{"d_model": 192, "vocab_size": 8192, "activation": "geglu", "norm_eps": 1e-05, "positions": "learned", "attn_scale": 0.177, "bias": "all", "init": "normal", "init_std_o": 0.00652, "init_std_down": 0.00652, "grad_clip": 1.0, "warmup_steps": 200, "train_tokens": 458800000}
Each number is 128 + 24 x the weight over the matrix's rms, rounded and kept within 0 to 255. Layers, rows and columns count from 0. Numbers have three digits each.

# gate: layer 2 MLP gate, 768x192, rms 0.25, rows 663-702, columns 48-95
# up: layer 2 MLP up, 768x192, rms 0.252, rows 663-702, columns 48-95
# down: layer 2 MLP down (transposed), 768x192, rms 0.215, rows 663-702, columns 48-95
gate663:150117127108146105145120137096149117144127126176145132120133112157159135117134115132122134135125092112096127140156161143117121129156134113114130
up663:107120128135076082135151145116104158133113123113114142123178148168168135172123097170137131111117125124094137143135155137146140155128136089177145
down663:131105095161111124128149130138161139134061151106165123121183114137132115101106115188125148161111117161130175112106125120096110136168130143145104
gate664:125148109180140111099169113108136102079123128104103143129168140132074140134107140145194111142084196123132115117119163121175121133115126134092118
up664:131143121178134151107149121107123102120119135104116120122144132148121143164113096133191119130147169122132108118127157123159108109105140138081127
down664:128108168152146106123124127134128125123114115130164150096123110168101131104138126118124139127088133089116090165118121137176153095143144141107135
gate665:093110173135188133134142096111175147140123114138146062143116095121096094159140141167123136101128118170115121148146159149146146119117107091134136
up665:118110135166147140150132118114141148144133120113121136164119083109103147161135188105140136099125107145161156114109097115129093146157132135104102
down665:133122108103104113119118127082129129126121146104141118165170123114163145191141155098099155117122090147105136166117147136135146108135118120095100
gate666:155134118106131125099112135145125118121141142132131142114122144111114139106122123123102119139124172113126130104146121115123113124138134153147105
up666:117119113161114125098149140110086106124139126147113108155144124150125122194116136127136158098116101149107136129171136132095159145100122142151143
down666:136153131094158155159097137131150151115104150128165143109120168126128092084091118135107112162126125158147110119118103088175081123129122149145115
gate667:149127112141136120133168095127104136103145138147089119170109146146137083082145127125176113139130158100118104102110127120154164142126133151168145
up667:119141149102111112152152100178062139175121104138134141130140128155110092129134087124140127186150098121111169106104131102139133124110127091123092
down667:157155159128104107149116104172103109144126128115124126120136120152144121089137119113154134121157149104110115129116145155108171129109121126142145
gate668:107183074115060107158164135134132170181136115105129100098081126125165128122166137120142104084132100131126115115117125131148130124141129073123101
up668:145065146091134145106105129150129092105071145109122150118145154093143165141126108148126147138126114146148165129152143113104112142131112162112132
down668:104125105108145113103123118127137128123076141059137150119132149114148129124074152123131152112120134119159139128171086080135064157135088152178128
gate669:137122105129094114132130142114117120090165097074167105167077111101020074173179126094130135124088133144143128187144139090103139145151144112114130
up669:158155095110141109127101101110144133120136117079181107152104101135073063184192123097103134172086119137089113135145150143143189130139148156095124
down669:126158144164098119119081115084140117119124107140102125110121109134118174110180140141107176137116151151163159156165113084142145140139137126136140
gate670:159129174069144093098134121080140157147125147132106111113071123140098139168099106112127131100160154107123150168148103126073145130138117141131137
up670:124151106147113136179155097149136117117096122141096103186125153100128133122114147121134106119122160133147133110174130124149137111114099107104135
down670:135123125138100144161102147125110087113144118135128135166102095097102121120151132150129148150111109157130112144139140139118119122089145075128145
gate671:134114174159106130110074128114150100139094127115079130167138129094151162124106124110132119134145106139128191105121100128127141143089148160157093
up671:151138143169156116149137125094099124142085128072128131117110110103108123134120116133134131150118148144100105112132116129128113113108117108126150
down671:070162140128131128124125159097143082160196181121102147161098108107168090175129138143130126135160139115119102138102129150174161106178121124161126
gate672:150118159164097128167157144093117127116125130100093160124135103090142093090124159133129135168115115098140152163152114177147131089110043122141109
up672:156102160160098166178149138117065131111149106146141168101124137117105108070121148110112148152106117118120179128165088208129111119112094157149146
down672:129130141124115080127116153128135105114134104133174161125123146129152150116113135137102124089122126140128170146153148101093143163142078151126086
gate673:169132191178114129090120055103120124078129161054144173114161110132112066111124086130163146127107093119120176130150069128149145086162152141115119
up673:118135074097150110136144153152135120152126089198138074126132121133140223155158165110088114133137116156130143122063195138142145164097099128109161
down673:100115118090138125090164184140098134078125122171090090135088120124144168095090178128136123114161165126123131075135186123113149103106165110154111
gate674:142112143127106117118148130154129090133102091138129117129115088126130087100122092144146143131136148138123156140111106175091109114125109146108101
up674:131108132145173089097119130143167140125163150162151132173101136115150157110114115111146142098167146139137133126087141115114098178127129187153121
down674:085136115110147117113125135069112143115131120111123144138145115138073138172096127115104111132088139128121116128115131122149160134097153084124154
gate675:105153162136150131146113123129090105091101133126105114140111145118144138146155159145119099158154113167143140124139148135143164153081111149131122
up675:156163109165103113142138135102128149152142156130137118125137118119125117129168121207164136141117137121105113140174117138130098124157117135145110
down675:110105123119112147116140123115104141159132116118138132128146133133152123103105139118121100123132138115104112141105134126106116121145142131143138
gate676:103137090146117123163119107100143172152108170104161135129102107152127105119135129103115145115131097141161098143120145137093141110132123128099152
up676:118148109147135103168113114102146163146124135116129160117110124139129104106110159118123149105159116141160147161136146156106174112152136097133127
down676:078109092124142142139074115139123153114110136118152140159082105151099141110116137159139142151125108115088151137110132085107119116155117110119160
gate677:100113072131118122127140122116158104127149124142144108150149137101118088132145120125113138095151161101158119133117140131087109078100137154146124
up677:104105101097140143137125076102153181171183103119168115152139101070114125151095129122146144120152143118134117108133126130097158081113122138174122
down677:102092055153159116062152098113186073149097126124139138149108120093110106095153123149142108104168149148147122119145172090088125109139123145175063
gate678:113140093128142112134137147096112108129110113151147122101135140118137171132123129171122162096109111124112153132126153063144050139128135175167199
up678:104098087218125105123143123108159148185125141088120147161136115120117089138106185090136109118150108114175138121160157130066106157143103153178156
down678:118121122149090127122110123069152118139176104130094164190133102118109126160132155109160106133108110145119137112144192129118099105151104143140189
gate679:079137114126162161186137125141105075094144078091124130096113121125120150121115091125083164122116125095129137166137089133116126130141139073137086
up679:127151102119121136100102136124147168109124180145144085113104109110117122134143124117094156117144097137119125122093120101141124123087190135118150
down679:121110153102106085118121117127123101130146118115086110107134166112144102119118110132134113157145132169092136086126115153139169092143070135127171
gate680:122112123148128133105143090106125122139150137148128141109091176127144097135123118149117094131143068081122152138149106136089135136157059107150123
up680:152129091082132128153143141123126110136096145169108149148131103120141161147181098119094107164160117129070107116131112125130136107133131123122115
down680:127138138119134099125127118116135080127124121136127163129144103147139154143157133137136119126117148156099141115136120100143152114155138118094106
gate681:103068111173171096137129175128105137101125146114138126138147120120114179183124137173101138116143142135084140124148079103109128154105110116160169
up681:134136162127094138161167133165123090083080118105121166104143118154092138100160134119155103127081111103115130154144111073103127116125191143138144
down681:170139135129097134088107189134164144130175115160150122137109095123106101110088130093126123094122122121157143112103153158106114095154157138120134
gate682:106126170124147105140114145126172167144122128118140125136143121187136103071116125151068147116145100139114125095173090136120148147120132137127156
up682:114172099090140117121153122071156089120155126082090073108180064125121140106081127131106143096126111110097143137130146099158127168135110124150158
down682:126133166109146095108164117128145110117086133121152156094163118096127116091157140163101098164097056149182124092169177118131128126113119162124099
gate683:101114142139088128107121153114137148148135103135143098147158137143140132139145105160130134163133114105122148131143129147123127099114138163121121
up683:128100106123182098127205101156166142147100106122119115137100108104081121107112118146119118126141114130134079148127102149110102135177135147111099
down683:154132140126119143144153126149166112128109130150151111138138149133146144086134158154124137163131170152152130128126141104111144168143150173103110
gate684:138159141131117104134146108127159115137106117130116134116115125051087161142186125109094152171157127148102163189129116163149108132167089146139151
up684:058134111142176137153115125167123125139122120186115114135105121135130128146092139131159079136096110151125124108140147088142156144089122161156113
down684:119087118116163109130105124110155162160140115117140101146156113172164132154096172117137138133149129095117112059142161127068153105081137106102144
gate685:124137127132134105146128122122147133106111093120120109137134160173127187123165115107111172107111163097116130099125103137160110091138121081148124
up685:119150178108087142130087161101132115156096147105138126121144100149110082129115119170117110162123133099133116129117091131139124099140098107145105
down685:085120121148103169135125173162144091106144110132145104107145118108123104165141130126106138128122142127115112158132102099128160153130145118153149
gate686:052188129083095119124135146078132163132160069131165118094137123153165114124183156151155145106129124081128120132143120127154115104122142124112077
up686:043160112110071114117122136064168156136162127145131151084088106141139122097173149177168145093130130056123141103136126100134102100146140157152125
down686:120178103120101170107096128131163160122150059110152148121113190089146141102125154161144095090134103083105147156184163119120176127100139117175103
gate687:153176126107104112140108089134092178127113106119158156041149157116119138154129127136120123113122133086129126188071124089124141083123156125180118
up687:099114062107134134181094146188114113148150096147158096073136143149106110111107174140129109126122103112125173140100143089112104132081102134150155
down687:136155098146131163111127104091144159148097127100113131096110172091129143129120166129112128076096075143094101137109106124137084100092145150185185
gate688:103126141136098142132161110098145152087110125136067127134134104155118146088155160148136117107093132134097137115131113153130080128130078075114224
up688:138134157155092127119142126083120103134136162112158121168128138114113166125161105108115123096119146145101109145145106096148113157114123108131186
down688:095131148176093141135108156137103110130133153159135112180128112125128099136184072127103114122128093110119130141134109084129129145150108088109185
gate689:148159151118134143115173127076101119106103107118152126168112103158127078105148087138121173158146122115086086099128110141100149127139168143126114
up689:079149095130120122158130089145094122113132139118168137181107124137147147110149088103122104168154143085086117088132124164092142113219161072119139
down689:146161155182152141129136119104107094103118150102109112132137119123128067133104175121114144115143120147168125154144128145091152135150092130159133
gate690:164136105103165148092080065108119158121113121168102114191104124089075102122093149186123101151110112152135123185121134159091143149128132136114156
up690:116118152157121153109114075165114135139129158113162137137197110115140112090095164138145137179136079160132111171096134133138148121099127144129109
down690:151107101157139136134095100170105163102118120165093108136121145161087118091140139184115134130103107116098147146116099130125094157160099088151126
gate691:146141139110116132105106106121142148141160108138152120107181162184144158132067154118087100157164121168129112113143095126145130121073143100151127
up691:137108127127155111165149139149094138114110141108123107139093088081141121152150139138107164111076118103124156173094140148108120112159105133119130
down691:160084093092151132121121194117124141117116114135131132149110092062145094121154121150092141118096151113093152152140103140130112109123127116137106
gate692:073131097126109130128103112134136142131138090114146106146122128137113096115137117086151112157107149109123131123106103133171124126077109136146136
up692:045123106105096155068119145145161115115127144128148122154102101124140103163118141155143136160146128064133129125102152150161104165104155089109125
down692:113121121142104099141098117153130160143130130112179136126144122150096114108123108097173160133117112102085118086093164106167108150110188131108079
gate693:118083121140139100128124144132124153098128135123136094127143172109114125133121125166111139130107109118109183149150141101152115150168146124129127
up693:134137117091116172125106141153155111134145149086134112141114142105116184114144126155127144139124151132099090126137123150144111122126100157137112
down693:134102121146156135133144150128133127178130123102128125140125121137123126107161142106153143097114168109081144113138136147135098129126105134147137
gate694:162135115141111136135080107160123155144141095099180142185118159148112098135091093105150149190133151082159177171120065112157137121194134146107105
up694:139092141119108096155097088120116144127176128124150131156143110123103138136144128152123090106106110101171154145127148130120125133130111153114118
down694:132152121165142136149122090089148125094178114099137150136132124126095116143177097076078116134107154105172091126122129095184109135129129159113098
gate695:110132166126147136097118139124138139108110100126105100161156129117125144129115148130160100112136140145164086141130143158133131130094090147110115
up695:142114121110125160127119136130129145103139131123135115149162141102123114110119129140158116134150129100155129158105140124132119133118106118124115
down695:146172126111115110102126114107133144114135131113128140109126131152127132101114111090113097163111158141138138141137126116138181132138117140100060
gate696:191137133115130112149131167151102164200081128128092113165161105092149127112126180127110112145147149109139099130128072160081107132127105126176182
up696:144133136088140123171157135146084172125123185131107109129176158133139154097132157178132096111126091139155112125130110141101078176086130121145117
down696:109130132158148136115114124155153109106120083137102132133119158110143128166147123078102138122112143113142112128142085106163122154125125126134136
gate697:097128094115135148136147116117135086109102111125150129137143152106136121137160108116160142108115124105111179145121112095107113111112106079126140
up697:095137139138119132145130112113099127158114132137088087111147119113108138101113114124131161163137148117122116094129111123154144125118132143125142
down697:122136124065136147145116120129169089100113170092129113098139102146121124138157087110129100157131163139137130113117154091159154124135132126137119
gate698:144165100132095093143124156145104100100128132113159148159138123142151133153125149131169122105108126137114106125107134096124103083152098143147138
up698:148107140164110130122137145098166116135118118122129126101149117075126107113153116130144124139122149172138100179132134157161108130143137149136120
down698:132157082102129123141130139151148130156140127116126136139178086155147136162155110091130160118097128165143123112133136117067109154146131134107158
gate699:174100100160137155139143128131069084110111124097118123148151150161129119078108105157125116131112130091081126127143122108154104107137112162166127
up699:166132110148127118134149116108078097098125111138144079152115138163123109088137112149131110098091123150125087128143136124136113128124150140169175
down699:072155142146142120140156153127123130103165119139110095123136110117156138146147108106123126135112122143131109112128116167159149095134132080139126
gate700:130075110126129071105133138074113137127087127104126141129176130116119147148134117114098135148138130136142122132132104147131084152101154076152068
up700:135078097155101103134141143108111130119085129137099125121169130099107126174159132125151143145177131154136140103124116107169082102117105125160111
down700:136127111107097073110098103137091123069116130122163122163156104141140161103109095162121172153137139139109175111148110130131162123195114153141114
gate701:128090131096119120109145115107120185126130158165126148129148120151123141114185120134124132137116170141165097109111121115151119117070114100082117
up701:101116102110129108153151088105097127132116149159113143109121069157080131155173091144156137127106145143140130106144119137151123128120096096123127
down701:161125097112140121130138154111130163140137147120124147147078159137093123142179124160097149123134140113148145098129123133142145149120116115131109
gate702:130097143107128135117114104159126131115136109134098122120137108096124119122110118141139117110109170137185088129146172128140098113093145126124165
up702:079145161107096145112116135078158137142112128095127094123145111120108105146091116135128137166121194146126157079130144107140150114133136141160119
down702:036131123112130145100121095153135096125103144141155165152110080116147082172087130223149149152094178119089101183136147084149140166075116122141130